config.yaml
num_hidden_layers: 23
hidden_size: 64
num_attention_heads: 2
num_key_value_heads: 2
intermediate_size: 512
bias: "all"
tie_word_embeddings: true
parallel_block: false
init: "uniform"
init_std_down: 0.0
learning_rate: 0.00744
lr_mult_down: 1.5
max_steps: 8179
dataset: "wikipedia_en"
Each number is 128 + 24 x the weight over its row's rms, rounded and kept within 0 to 255. Layers, rows and columns count from 0. Numbers have three digits each. The size before them is the row's rms in percent of the matrix's.

# layer 16 MLP up, 512x64, rms 0.197, rows 128-234, columns 0-63
104:126159132109117103154120154108132142124137114149094110153130107136115161149129193162152106112101121102126164135177121110142139149176139153120124148186152109125151126121166111183114141144157132
108:135127114160148145092134118127136127057116118100107106104105083152103105114111140118129154149099115113137075131149110118143160123160149114089119150088139164131108112161141114093089115167139140
106:100132138139143151148133092150117110118101154134124152067154108116159112108160162137108123109098137114117107123128136121102136111139150118107144111128131135162134210072117101153144159109103164
103:156148147079106095103113091136134159096113113099150106157129138126156109171112133106107148150096158146105137138141122144145095137146143138103130137156146124106146197059129122131148112117122117
104:145092159111117120121165120130108148125126118145126142128103121140145076113136124137078152139134096150093162148109105153094162110145151161192173131136157148112129161114099120099113107147115095
092:108133104122082160173097140107125093102128182135150166104098142112106117146143110126125143133143094109138118129162094120154147127139072110144128091082093146116110151162159118111103119132135136
099:102117140085117117133133159147073144124129124124101108155132138116189112142123094103152108111086137126166128111124150113101117149143134151167118169081094112101134176123132136137099152161101138
103:159160156092097145161157109136117107165128131138121136146140161129085116148125122089133131098135130122117154108144114099096103116171152142125146157180177115141096152140110087122135092144115166
099:131146143101090161172163159115115110144152140142154122133079143141106097100112154167136146116160141125143071130062133133152149114123138129137122119104133151126092116130154155095138132137081144
097:134155156093104100134128107128160100097112151115067133120181157095157165098084141134129133107142098130107120124123138161100117099112089124166125122104109112122118125154115176137123145110127161
092:137123100091103117139154139077155144139116104113136081153131116102116103142133149168082166190100139100107141135120103111123143163124113128165177125105164157124128138104125119130112142151103138
122:116152135131094157116112126139171111160111151101114154131077078093129144165173159087127135131156147114118126131116138126089122117131161106093141127150196134145106152143123112095119146141114122
092:144100086111135094167087134116111117088164166132135117113135176094149163096133143098166076105120102143110124133133096148106120131144091149143116134168127122116125158102132141136116098158153140
089:119113133151102117099137123131150077159135090118143159113120106145120141069123124082098137080147126138095117147125123100133146122149134160171176145122161095153103118145084136142145117106111158
112:100169119146177096078155167119116151176129178114132113118125123099115127148136116121127074131131117078160112152178145127140154140151125124107155110133162144130087152124114119128127125144141108
088:163131109106133140144115127134154104114132155154146144106146134100153138108084146130096126146149134092122106146130082150108148122109095116129159153110122114133178108129135135083130197087166090
101:145121103132125145137117122139162113119104177124110081076082116098102138101119114093116096104138135119173123145091112125159162132122117191098139108125097133109137147109109090145138116105114104
106:118118150131103119084159107124175124130119169154125144105131137158096131111184093129104101140150153069133114145110112122133136133121152121128069124154149153120114143137084184116108145132122112
102:112129107129107133137111088166113099125118101166113151153141099107139138132167120089100130139094110134183123122143115135109131122143110155166130072101160129123175113149114110152125144130116195
099:137143102147133155131108091105146135141110115126125112145102162135161162170123151129087136109152102122184132130167133118177117121173125160109179157132135111111147114180110151112141152106107124
096:083159155136106127113165144114073120133081139148107095147137119140140129155154166097136151137115110140163112135165145096114114114143177127098129163123079125110129120179128108105137116160127121
098:120111120148155157165137133151105130097093123118139131132125126125153114060121121139127116123141128115106138144162080148154091118077156140118184103147154133108135141127154182095093120130139164
087:110106160102083127092151117149132086157092138147098151118126123179099102150092161098089107143140111130124142129125142108101099113156116160101118138121146097112145097120166104104107104116162113
094:115138158131139137098130118088196070114153118081147102111085129131114108104140130107140173168123145128142156129136134158141121141111111172138107143116108130109145141149143123125144116153156185
088:155138146151094086121097076064124120122124131086126110116138123138101157154119117144103136116169122093157158096117085127103144127100121126116130162105138110142122125123069106156123109111130157
105:100133095148147100094120146118138138113134112152090152143136121135069117100176119125101155126140113108107159150116116132141147143186120105159151106149162161159088099114143112135099152144149161
099:123167124120131115132097146131130095133155182133117080139165122126144139078136125105133146160121095108123157170144094121121176097127111119154100140057153117151108120138142104148123144104144118
105:132171116120124110116157155155116082101161094090154129155127109127137158101144132152146098101169125108103129137143104173187149101149093119122118146113116122117161127158133121098115145078126112
100:153102181108099166162145128135177146125177167146123154122128131132105147119121169133108136133104118124081123133142076107117092157133115108132093106116124154158099123113134136147113139145160086
098:148113145120110109119159125125161146139144178125127121125143119137145096159154155100119109118083140136067122078144072156164118122127154138129112105147122131125171145114111072147128096096118121
097:106168147107098134096148172130158071149116121104130166120119117087148083148119135085105117152124134101150128170120143126093123132138133165101155123121120125130144105129141134171119117065126142
100:130125156113125124093166171167155070173106123098147130161122118120108093160131146104142102173172125135109144140144125129108120111118064111120130138121168115122148156153126120144094141121120144
105:095104142118125121100153110110198158124121194152128136144140147125132161153129162123132142106099087112153112106152108170142122143153118117127118065105156138161103115131114118118123114120090124
107:134171116128158109143162188120112101122159120112137110159113158111142119151163113079111135106119146112080168154131147181124118126158147138160131153176145161110159136132119148106125127119114140
106:120141145193117152134095100135122124106117187130117125077123092145125136147106196137139127086113094162156113100121107140122166134157170130097139124133107125141132124123125138116095141150105125
107:140147125123136121124168162082122120182093165115080067125161097119135152123115147129153127137121151129121152144146091147141112129130132140109106115089069108114105118132089114116112155136095132
108:132118123097152101140114141105147106152134149110107129143080125122128128118112127140126137100121129111174088125127119104156154102129065115173103130101117144105158099134114117081182155177160121
094:148105144159150098091121116123109120106134144153136150153132072154095150137087144142102112119139062088150149124140154123120156175160162156125110125127120125107124080130095115122114136121153156
113:157150137160155129160116136130145122132123160109121169138105170151075091112104103102132149148166136132133088124167147143125133143166107141117120123122156139108140093138148099052109148112124117
109:092155161102106114163165107149154112128089085132149126167102114160140132101142124138111106095118095104114159109116148120134124149129110123170121148150183155090154102107169130090134125144132135
106:094117145129149096114106128111100099102118145174085107111113078135108101113157098124140142127125149084147134175135124170173099158123160142112164142132140121161132128132120126124141172094104149
098:133074118135118085128097121112126098097140120090108093127128137107123089176186162179107129166113139126114113103154092112149133132138135109122109100141160132124118119110086158147140094146131129
104:089141130148125151124115144170116077114140073123108120125103135145151106155182146123109147115127142120101125118141084137158169112169129105164104155163115070134106122122109134105155137128108111
093:101138114121110112137140137111093096137107153091159138130126129094137165137092110114120156104098108100081109141109101100115123148132142127218113111110158133145100137154129151141136152143114172
114:113096150072116104170159103114122122157106165114133129130111182128137092109093103142105104146091147126135083162106119121124136136161113153128128113090118103135092144137119106126092171120148148
087:133130153120097150143135142134149135124150150128155135111127142159099189121130124134092091077090166111141092116116129133116134126181087133108102170145144157146125146133082101085128140107124156
101:148090164103148108142116177116133092133128112108150112156097117147154115150121101120102080130112163129133146112140159163141186160152119152134108129120153130085141094118180124113152109117149133
101:117117081075142103106169098124121110130178125130119151104114118153084121122085135147074157111125120109084140140158126127130140122121124150126123150107132132069143138112143162148146143086115159
107:079153154131151141135080145139156113137119142096099157114145123104124133145114153116126175107184106102122131162149103109125135152084084128112074136137129127143105144149132156129101131131106176
098:106141121100138085125125135136147121119105157186117146172151087141125105085124094116112129179061098110136115135135141162189133136160129126092137119110125129129134123155145143143117146134101135
093:142140116134132145128126124132092091145075160159102123120104107116098119135105128099155134117153104116110089136155133135116127157144152102164140176124144135109165096140106125127131167052088120
094:170117124120130114132121145159161108124129121109103098113131128157138115141137128150111137168131152101093151135135085091113149153143121127150100140081150139124088130071128114190087138138130074
083:143154137086141101111102137121117135125138095113133168102113145135129185107093146114107139145112151075112145094171133168121110148085155131149136158179129128135128122081105151103104126139111112
106:136156110114142147117082105124174113159136103119130105143105141107101080123166155115081102114123131145128167157127124128141137102165121147111075109089151098154132123093147116084142102134154118
097:139124094137080136138098091109138093163090164137119139110130128141121120093103137108156108173086114111175146138119109148107142157144201129130146137143137147092114145141139145120136109105098152
091:119133144110139133169135136130121093145154131091121150164086171104104173142131105138125120176097152129155175148132098134148076121119140142126129139125105137181076129130143117115102130136138170
104:093166117127118149153136120121127128135126156168076137135156119129153125117122136127125105132070081137090132146148143082129115108146110144132087130123170130121150153076128079162125107168131148
098:106145105099099172131094145075140135108107122100098137138151138120124167166117127094130127109087136088089082092154118135124109135139116157083121132077148144143144128121112123088118136108131110
079:101105135135143142137147152139123172112115123174149094122133166106158101161120144137105126103123167151119114064116106142113126100149162096118123120157138110096119172107099097148115081124120162
100:136147153081139101161141073126139136133129130117137086167141119108130159110110135170070111114151164109108167121088074101144131107144172149137102132152117137141122124132137150141101129105109130
096:107187107128164120126152121129127103097145145094145134132141099119142118095115140118145120085125100127111079124130102091124132110141127113129118094121149176083180113156096099133129132068144122
099:159158171078125123145084111109127142153140152092163163087126115118138129151091178103123103115184105123121149142111125148109160111087150127136164126118155128121114120122101148124159136138120102
105:083147114080135113110164115151115129085121124140151092120147142093093097115153134115146105106135126101123138104114079157121129136127099146171132126127061135133122124131114160167102177121112114
100:136126139163093130121134134101116106126144153114129170141143152111151147109156110111114114114139147066148072110140087144138109126118116146106159128138147152112178142092120113149151193097148149
103:117117112143070126104159155125151125126155122143194107124121095148114105138133151135109113077117101137130120151152123123150160150183142139089122113098097135136146162098119094142098135111151092
097:133083112119151160158140077123156114120118131100133115175163139089152144144110188103119121146161095115132129134162102112090129140109117159128131142111140154124155126162150103081123157155136107
101:126141173189084142099100094182100130089136139096116157108111147104103123121114148146136077140145096136107151119131112152125146138135113117125119159120102139145107102109109099106114139102095092
102:114118133160140141125129122156112098153128132079129149088138122098136143107160131161078097149107124129078131149176167124106118111090105136154180136122167107116149164122125172109112128140129138
108:100148142134141148153123116147133109115165168108130130139123141113112119067117149122164138152182113172113117156142140133132108071147146149120153114107099125150103123144132101111130179069120149
108:134136120124106166166120153158139115133104158143165127146160109121143130136145124153081138097108099074114119131174132151197179123156121118125106103137147094127161130106112158133126113106108116
105:101097113109137127128096143143084138068114173102133121097130174103147159128143136154119122171124154162102136166127103172129117123137100168144132134122134117117145103085106115163116118097106142
094:105089107145126133142098105165141168117148118111143118141134116112095109066162160094142128148123098106117098146163130180125150122137101157145135158107115181102161136152138146123127105107134152
094:133130155120108144156103148141126103142122155101139161063143086111178135112107133122117093139117168108117113157149130164100139113122151108121127137135131129132145132161141083091108173070141146
108:098131141128103093107157158136138101110117144115134079163135135169147135149135128141107103107136099122174135105095077126111132119102104163077151111140144164111104125129122114134079093138088131
097:152125163136164107155128142129136109108156107044158163120137088102133097112156137173121122120160127107164157123163126154121104139120136130174127156110129130122122174125098139135119128102147151
103:096115131124137125126105132145116116112139156135138118152097141068126112142109123136102119137132110126160153132109100144099121138187099102144116177111092099200121162162108150140120164143147156
099:152166131126107124090140176094120120123091109138106134112120162115178115173154113151140134122131112159127087131129125125138148133140160164157096151112128116119114155116079156131130199116106140
100:132149136102125142108118133082104123104087153107161174140117127177133117111110112123157081137136122077124140119109132140127125138147126139127122116108172145126135120114171119051149121082152149
096:119120165124161095127137102109112147109130158074147110154141119094109124164150130098113099116099145175147142117109159155144176122126178126096127134145149170109153146131147089121089126138142151
095:106111157141148102132078161143103148151132181088142162140138132114109148114123116099178124100104120110102124097112124143116147112135092133158126149101100170159134119123104140153077120167151128
096:118122133084143116138117128126083172165109135143145131130072128161133108125187107132137100139109103131113094150152137164117164127131162134111121133140122123116128191137088109114115164152168109
096:115129121123142137137181094108117167167107125077120149128083107140132102101126119164126134142095141110112095113156103141132125119109124112123167169123154141065157130144145147108140134187123118
106:111158173108098128104107121125075178075101130150120128138095102118134134125164140142148120128147143132126105159094134145113174125137134089102121144092121176113124147131126122088120148143106083
087:097141115095134112086088164115154132120157174125119156137144121123096133168109122118137132100102098105151152124123126118117109182117166143127122140100159066117129110125105152125076143136166131
105:161107156117095133120130118108120099104155142127132096169081098122125173122117101111092124140150137121195134127132116132126125160152115161132151136169135135105151115159098136112137149193155112
091:140095165126168129167155138149121157107109138141117083147129118115141144116148139131125093118113134076106136091141120096089100148120123160097150156132121112154119147132140110138114054126115178
103:148168118150128151201128126141146083106132119153112128098125088133175114113120147162099138138119125134190148073097098139155142098162128139145129117140126110131129143143143095151149148124116141
103:135131155135132103145125154144136085132129125157182133108098105087137122110155163151107076114125089111124120100139104135129140135125178125154152135157072122134104126140108148141120130068086118
114:106088100108128162167104132176114112126084140132127094095133122130118122128100140114117104112131153083096111133126088116177173144165117138100137117115088121149146141158154093153129141164124147
098:139129155133145154137143105080123126176142148169124131133174111098133126080140159131135122147166092107125126118146117160158141118160169152134114106123106161146101123170125166137130142139073156
099:145092133096135071137113123135110111122145194123141113130132145131114147133073120096071112109153138119077116110109136136098145100108122179095127136131148139129134144153087107106113128124146101
080:107142113120109152136112153141154133109117130157062125092133142132102122108122120094102084109094153161068145091141122138136143131103125116172103137134096123101082117128113182102107138130125136
096:110142128106118177117130131113100180118117125151103160137056124121072169131136135122102138147126127107138117113134109106122111121131157183143093136156154115133106107116093128112106085131117090
100:112139115134107151106094114118094111133133136119080090131116133098109106160133107140140109139156088161101074134136130157107176118086123165145141129135165084106121152100116122146135128126131187
105:145146147148111163136080165128118127122129116105137116141129162151154125141142145122145116130113140094149138154199128129149120124162102134129099110129127195090127097094131170165129115079112117
101:126118151167137110090139121118177131176128098084134094153096108110094122093133150130115111153170136119119114117155113132125136106156139117121131125139119138124174142127149127188071136097099099
102:121105116165092121129119135129150106108112126127133115147085152148103175155114167164096130139123146102131157077111085086141109135142110149096133083101129155136117064111125123146113114106117136
108:106167152106153098165130103138141116099128106098147114148150119129120077156180130101072106152123142142144138151126131122134112132174100107136136108129147155135135103105151096196122135125111153
100:125139152125134150114130087149152156138127117100132148070094133096138171117139121121102133165121142122084103104156144142153108151116166123152148157113157110107093180110120137115166153120136081
105:146124111132119148114122134120155104136147148112106103117114083075154155132123088174112103144146124095137113136136139127172083152176133098103133138082119148109161151166116158111125117088102143
093:146080121160124123132151151106154076105183135175098147147137143156162125122141112132116147180157120127085112128141104133152159115144143112142163110126152128115141127124128100108097186135145138
085:134165139128152119138127122159124111113134130132117101124075176125126161128188075117108133166140138124118128162119097163080114160127117104159170156114126135123134118110084108149131140135095092
098:074139115134132109177089164141094121147140126157112141124145077118158110139172152130147118150124150119099098106159101134117125121153141117129135124102143150130102153183139097190124125140106137
104:147133156165186134167135140122144119172084160136134146156112122106121087146120124119067086135176127079097102137145118096135102130119148095120142127118123136131129130155133122094120091134111123
092:124162110134087117142097112139167163087110176139151134106071125099137134125127146130159112094114157138114135162144078121104107156113101126164096085111140142094112128137135124125085144142134119
104:131139160098171146164084123118170111128162125142132157122094090124130135137143098123113132187140139134145132133161095107105165152168132095137121134116139136118170105171150148138119140089104159
108:181167096163144135133125121156159133135118131135130137063070136120097121096119143154139124160125108101102101142155109137126140145176121114140150146154136110142141116098135132130160143081132173
# layer 16 MLP down (transposed), 512x64, rms 0.0414, rows 128-234, columns 0-63
102:110136114142133164142126178168104180127128165119132114160128149131132120092119148152118136129125102103105087100127125136100133081123115104104079111064142127130111096151076122122122109141141112
108:163117179094137134105133157143100080134117099155114116122131097157120102128123150136107111110161139176089148118137101154133156124127132154200140131153110147100085130116126118086134119127145149
097:165122132115130137139171166148141121141189141134136130186077130116112126122102170158127117122178116089150156091139079150136154129116132111103131115153128102110127111135104138127103107119126087
095:105061128163126152139130142136128110130111142145135121133115170136127144091122175171128099104116091105174174147121143118135162156130132106145141126090106172106133073127130121135128138119145089
103:119155149182128164123133154113159112166169109144098153161147131102113170139113120140115118109134109135102103126159098094133142149092088084092105101126081120157134135160146121152118117139108117
108:149127124173106134080128114118154129166139101069089164119121127120167119098131158149122164113126167166087115085132116116111122175137114128122088130143101080125141127100125124137151123130124119
102:109077174146090106131187132138135139108121157092133122103097131142149102107048143091144111121126110128121146110141117156140141090150121180109114135115126132106120127147126140101145102118123108
111:133111130108095148141100128129102137181120143105163116133140128112166155169135158170135137149165134091128144158111109127132134140159130111108146092115127176155177124137167108110168175131141147
104:140147123104146097097149091159119166111133139142107116171148132105089146155168101102131107103143171150122144111190130117144116172107121123137131124102115123103154097109129119135088161154116164
084:086139127133161146130118122160188161121115075120112091117112119156154110133199124115128127137129142095158106176151140109143122125163161127117161126152131114106113135121144084136153129150142108
092:125146161172137128142139137138138100124153170148157148094155126104122158152138132078161095118120099151121092137137136157125188122152099112144131161117068143107156116158147165121145129120121139
129:160121116145134177098151126112134130134145128144129142167055135128161140118148113135102128139105069106125154123144113132143149120146172125110131169181139145115143172090101124106148166131122123
084:147112082114093128133136112125153072154118093154127113118112163159136160172125134129091083137136108104149125133116108113168148165115098126096086153118131107113156088125125142152119140114167150
084:113132092125139200122122111114123148091111143137129153153145160090150130145104167131121119149109116132139147079146130136095130127094124106091107122164119139071080125116182109127119122140105123
116:097115137145092158135093140082147138160107116146117113104136126149154116141109138142135124166145102154140053108166152104148114180102145141141127072129153131135128150125095140131111099138104142
083:082155164130124138116101152125102133082132107112072101100158109141119115137142110113127145112122141157103130151130132121141133093099074132114075143142134173142103149131114114103131064118152128
105:114132068159110133110139102124109152165144106117108148138114133139142128138164111161096151164141111166148130187120108112135122110118093136154113156141130182151134142115141163146082137156115166
108:143155090124125180084114120166149101113170120109133119087117149158149158165134155113139127111096130132113131119139133140134095112152123137153155139178155148135125159111120133143074109082143096
099:129147111110116120134135132131158135147095154165076126099118122126112118133127141136139145115092122143090125094127108112125080165129123141097099100167100187097097149116142128068136100083123122
086:191116135137177129157102123095107125167138108147185141107136122131133125142121140160121129160090125121124158199117136154132139141167118113144094108108084106142118113141149134118124161136129100
084:155126154111130144138130140120124144152136192093099147137127157098146143144121140145153156132159074149120114154145111131171131137107103098106138132144111105118120107172118176151183095110091125
089:148114192090129133126092174156165138165125126148141111144131149096148137152143120151153128127086103101129126130087114112176131093138151144130165096140155119121117145114111129104129134152131071
091:099162129159096135164109103107097099120123136142125132092133101132184125140129085106128194099117130142094144101142120126163150117102157094154121156161143114159112149126152167144141113141125122
092:107098143131133115106127134133109094154143169123135132083141154102114123105069137090124117110149116118100084150109166132112154133118123119121146093154108127124112088097179151133150191124110142
083:132128144091104135137128166172177098162154133164114133118081113121091083133143123126103126123122122179109168157138149143171117137154103140127107117139077097122152127129146124111099125139150157
095:159091140121110145114138129161147130100155158101175127081142108159155161136128145134161150134121144143150121126185157123138135141104139123111128128130094177151122152174130129105140114080129076
107:159148141101111136069164130114137140145136063127123131121096100154153155152166122089157151099187114142152136107109095115134108161092137135099116108115141147152131123126158141110141131123136159
105:083114101146114124152145110144171167109097112134133154120147112127145146121144146118116111108146102085154109115099157110125104106094070131118099132087110188161102116093106114110122109130107117
097:085137109118144084113093163119118188114072073113131111167128125137119142134129135081103116161147114120151128155098146108160107142147109115114167118126155113142115134115100106124105130138090141
088:131157132131146132146098184152126091131090102148127122139109163094096118111137135158118114130151117127177133128109189119108153114118127123123143136126133133091123051158139139120106177130140150
102:143144119131119132145100138106153161149128141109159151119149146117191204109133130128108126120141119187134138117128164167161110128141129096110156118123141118079138162097151115109103125165130114
106:138184126123112125150150096110113151117108132170095110103146141129138187107118128161170121117137088108152123100105132098147105144110142128147121147105156155111128109119115206109137099150127131
102:117165143121140115122107128144118133146120067070127104103126107143104133076129131128149102160132145088154171125117122133115132122066121129157169158149114148107136139155166138130136120095164150
122:122171116156136110137133151111125128111154122142094099119117105156125094128165111090112135129099103097095170162155171122099138144117176155143143141172135106092122131122115180122119102086131142
112:136144159112178103121112178125164135148113123105117141165127108163113109121132142144139124141105124084094118163127126085144126150144071130127120114071165128136145119164130129125140098089131084
105:064176127097128094122122110088131162159128131087115121136115134116119127134135115097153137130140135131100110105100123100115107149115103145122128127154180140151155162124163069127104152142167099
106:117127096113158144104161140178122117139127128149128142098088164146121086155156131108134139093110098101124094088094130172129114124135105109136190157122100113144144110116140159123150162101139156
106:117137111158116168134167144167141135106122118170121116150116121150163152130143143113124153133154109136091122159143100095142121118123141156106173174112103129110116135170145102139138097068150176
116:101129137114106129149111103109156127135136086115141139134092105143161181153141145155127087153136105128111133138128135159093137082137134114164108157091100112145178098133109150171090104157147126
132:150136105136098127155134107094190106188126163104161130152111125149116129153135106109124128157164130133094106127172136128169119135137100122142138122120150090091117151144155097104098142087108111
108:151104128122088143135096123118143127150125155071190136149156132096130137147119126141145122115117099162089135091139096112088153107140060126149105113098148126185112131112132130122119143138134136
086:127111108155118135102137132188110122100085165106157141136109114086153177088131122103160119116109109121136134109148128163095109122154148153115160160150119173149169107106147104140119113123141102
107:129124104115085119115134118147130189085124106131141123129119132110132095100111171068150113120127119140166119121104157085146120130108176142135130121164134159124144116172124085123099136168153141
092:116100114095095146146099148121129103136149107128145135188126126122134118126156105144113106128180099122136145102109153121139157139114188061096144130102142134132179088113128149128130129113096107
151:116159118120107124149145141147151139157136112131115113152109147176110076108125156117115103110088163126147111160091137101136119133154112183125083153097087145099066132134150112117114117121130118
083:124103146111154165080131131082141139113120152130129097153126117098116153195135154143112143151160152143135145097140125151151190123135132165105116123086109124141114106121141085145095159128113116
096:144122063119155126119124121170099171136124128099106188110126106077160114101089123115129133137135116101141106151151132120123138099147135121159153102196119138093118121110124127105099132134116111
096:144127147113167136107146134077149160140131150143116129114139114118089139147156162131120114145086109171118127126107170112127157110113076139105171148146110087135102140081160126173137153128118153
109:164096115094104174100136135147139153141135112148119142125110126129139112089102141128148086142077149147139101101082127100162150103161173093184133109127132117133155108114134123100155132146124108
091:158111097160131105156112151118121108125136089136164104089122138127159153125139101140128112090135195151137152137093129106098123147186101097140160149119149137120118112121126140177168138113114108
091:134124159134137092124051113166111130154108123110120157131163134133106152137151141109126140111110186136094124138084103152137117118124121130151145089133084135153135152115126125167143099087091111
088:143131107107101133090098136143136146101132153156191152158151139111155141139105093089124115132095100120127133121138129128155103120144120115120134154129074167107147134167113074125112099075144127
079:089123173130126108145154100137116164087101135153155158102127127088093130132153152132131147115126095143131077155103118132069143088177133122115091096126105106111136138145127097118118119145107131
110:108070161116135132156146125127128070103109108151113143164128121122128140112118093107123159136123136133089093074134164145122123112139169119139168141137116134150118105161140125184152144110171140
089:092102129125123083107154126157124143115130157125129143085137160105131148139097128096099124144144106159126088108095135126129165095110110124089145107093103149179080138123143135121160138139143073
087:092145147116100099113114159129131136109112103145163140083076119108128119118074171111115137084139127120097106125120139143098142095162108103139095090097115115167131142134076126125112120144108150
105:159106139133166094092141108143098130138141129094148127104095134142114170117127093120117139147149107120158138104161112148113145186102125135114140146109118137166146085141105171100139111069125095
096:112146149184131094124152145132132149118114132138107110152114096083166093143166138116110123147120150125169182151121150128126144115155129125158135097109113085149093122107173097143098104109139156
081:141119125142117106114126122136135106141136091110103169144068107167144093120150147109113151107120104113126106147154139123107120113145134177155120175118171136141107114161157158083137168158088118
115:151116145173166144112130079128145110157178150123155118094119151145145094138165117119121084138154119145134157129098092101125144137133176133160128142156133125131134122106156154095127146090173148
102:134146140136134119125091131151142100145060121136104092141134183142125157112128128108129128143135116099123119142155143123130123164167104137158085115109110112157114149050151115126120135127160081
105:159111184115136128123123200165106118135110142151161112098134146152100125103152113138111123123108135109161143143145128137162133123158138100103153128131105135172116176125093162123166096098110127
099:186108126133168153108107142152139124081113161106108140139122145149101130137138147104128174109142138077131135117171124113082151143148138104144129145122136112118154134154110123144116122165156057
092:116155155108142163124114142145126150136127115148157094134105134129141134169148119110157158151107136120138170111103152120143119133123139098109139155072093141198149116126114097096086116181136151
096:110132116100136134093134152148111108132089106151142138145081157147108122141149083156127155150142118130173130142163138096135123088113115153150121148142170155131124098128073158176126133166156146
090:152127116110113137111163173138114152074115103146068087088122125142075110158134099148094129137087129134123130139132156136150111124099147125145133118149126110165134123097101152160140107129111172
108:105148100083106179168141148103105137117127137141110175119129143112108088144086122137145088157097116153098116145120134118136134137161140154125091137144130122083129122078089133097127147116115168
093:103118069133112078101136144123123204108102128150154122115123154149137122174121141151146096108136132094130149121097111128116105131097120106121110142173115145123145135120141075153107125095101140
097:129120110162107128087128180108144089141115145148141102135138125121164126143125168131166091167095102162114122148112105156111129172147130122128117110106123125107154145166119119090073146090103116
119:161118139126150100099143146135129129123127080126123122121089101134119148124094140102124145102091162173161133170096149118114163134184105126158124162121110116137121133153108150073148132119077138
096:162167122110115137138158150149155142175119122131126130144119151157100118120116133113119119058104071088174136094117126095166104115111132133156122088162126126124141123143150119094174133129131130
097:135147146104132132152175115099144101131144159102161113114145122139138109155110133117124171119115168121144129129107154119158098164136139111086124129169169043120150124125119096125144122137142171
089:100155089105124096140116169139158117117109107097125126144144127130103165116142109126114124152116146067063156153147149119144093079117103127131124102118144151114109132115081116105094145118093126
103:118150143144134142099059159107126175131139142127130126152133120122105110140159159127088164131136145105132121125161139131157143078119154126115153101084131144147113094104070101137123110099089131
101:153128142161122108127117115192156169142143119164142117137098148111121102142159147144150133130135178114110122086129107150169124121117090112101065115125121115146140129130152172106113177115128139
098:100101111138104096097139102132130138131111144130129140162122151191132157102133141132111111155126160182088150069141126136136141123078132143143131090101139151172124119091164105108141128123121111
085:153091136138136188128180075136161147122164107095122137106146106119132116116113147113131116083135149140079118132146083149149116135158130130159172145157139090133133116134140162134108097112119134
103:141118095124104152086111143159096115134137116138095154131124127141136164158150151087133169142125136158115155121088139143146140091108147078143160104122114116145168115159109150169099116156116084
093:130144100110082139113124112111144132103104106105134093119084115111121116097083123096136170102141138112147148171121154093135151129131124140105132123115085178097169110139156140146140179128099153
099:167132095110122136146157124086132114093164103143087091106097120157099128093102105124119129145153101165127170136154125122163115129148147114079114095146143087118120127114154130134163104088133138
084:112169145135159115102160126114122114137148108134127124116107129115127124153060105128164156156117147126158137138158186125095112141123130113096156156116084125108147057128152136146162107110119124
097:123124097163104100111114133131121124136107162157129113127100137166132120166195117165152091109113115115138102112100173116119123095120114141093160148141116127129098097097138152169118127168118168
107:099142140144124052158096108132110171125102103144151141152146117094138125103104128129151157160131152124106094085173094127133179111136095134140130088154130158128115112135134112125128127167129131
103:104117128123111159110121125162112118096123093145165134132153134132134123143144157190149121146125135105168100133123153111175094118133122114101134172159090126134123075176114147174133116129100099
107:161108133140083119116202122126090097158119132132103128164078087151121136158112140114126102144119116127112107096102121157151147132136132156113142157132114153071140144140087094109139121120123130
081:114149122109134124120082096125108155145105146144150150109112135105119128143102138073132119104102108147140128165132127169147141096126144130151112093106102124102168085115179125130128196152149099
096:140125159110081104125127113144108153122096080082117154132170175102142134146154147155088178095139122145146129127122110091152143110112134104107115099112094111139117136110142110168108090117119115
123:137117088110103120088168088100129132103170145166127135132159062141101123130118107101136127128171107127158143113129125113132143136104135110096178139126128123128137127168150137156121103166106081
128:212117123116183122154132150139109118127131113113160125101095147134145099146119135117125107123073119147118129104133140149114141081110132144111137184138122112143165107125117154134101106177106135
093:084132082152134172094150145137168116140120078129126165118170156109111114096116131126163112132171147103130118127137136157155126135151138131178099139097123131145109124140134158094090134166141146
097:137142137109128098148157128146162140149121150123118153129181135133128118156167125115133084120122104134157139111099150098086158096160096078136111098170128106129124123102144178142174106125132162
079:140102146121167102105141139125100147156134096117167144134123126106140131167187144156135163116123137094146099167132069128104138124131157172131138085125165090124155126126114097106153134153113136
095:120118151126140122148160141133086130095125115125177130149139103133184125139141124127166120168144135156134110151144181110143146134171130142097165113094123145146123132184148077108145095136103131
096:135146120129165126143157153142145152139167181121164170135123124137154156069105146094128156117129151143166187123097119110128098140151137100133149141087116150136154094147128131092124133118136105
112:117124146158197147089137131123114146111138099118100147134088099137169105134134104131131146104108108163104109120069116154115112136125131099131170163106151112165110159159161111121114157125129109
106:122145122104132164123121100113159100158184165132125180175155106150120134104129121117115149129124124109099103167130122126115108139131113103110138170132124143129122155196067142094136140135124143
107:091150145113167129136150179105089159127159129112151125144087109139182105137115099133141131124125148075129087133142123130180108132135131132148154150127111145149170122143183109107128154113108127
095:123121127089144126127143135168148154101130146153111136122145120121147070113139098153157181109138167110124126136101115121123116126137177110159096142113180081111089132160087146129127110101153131
097:111115103149140112153195120098094132083127139115151135119133105162106099144136183103147133093144119158144112125131100115105121117147145111110116179120082162136175107126155106130106127135118101
111:145103127147103149164108077132157123159107105126157104112078112120097177131115103133152118101125122094124158109152145119105160166194153119112129124157108126117113141106148155139153129141096134
091:099132148114124114120114114124091146101074138087189104118142158112137157133153138186126104129109136101181165126096169137113113139099113140097155128123096122153123152097141114124136113149143133
081:104115075131124142172117175099124137103150133113133080120143123122145112076071135146126090127145134112110122163135150151126145133141114140100085126114131117108126055137101138120096112106134131
087:167100143128134124095161158104133108137128121105148144123076103124163127130105138088138140140128094144128168128124190092142122159100096131156167123138113122103181124141151129136153126152162092
104:154115127121120095148174096120149132121090138121098099143176129149190140134130164144113116124141080114135123132108113160118110125110099111117151159121138150170161145088157140163147146110100161
098:163094175094114090145125163150114117146142120134112082122116130121121129150102145143133117128143109117149074172160143166117105139099138172125125111126158140160158154096140121164172098133139109
123:151170110159135145146105113088149111114178137123129139107143172188092111092073130084145133133141147142126134122168131138110138105138127133165102143101096127127121107166086150124137122120127144
099:143122158086149173125092099125126114124152139113151107100149118108117091133128113113097107114111115131095122147130081118127125079099136121084078098079093153101123117140092148143120097129112154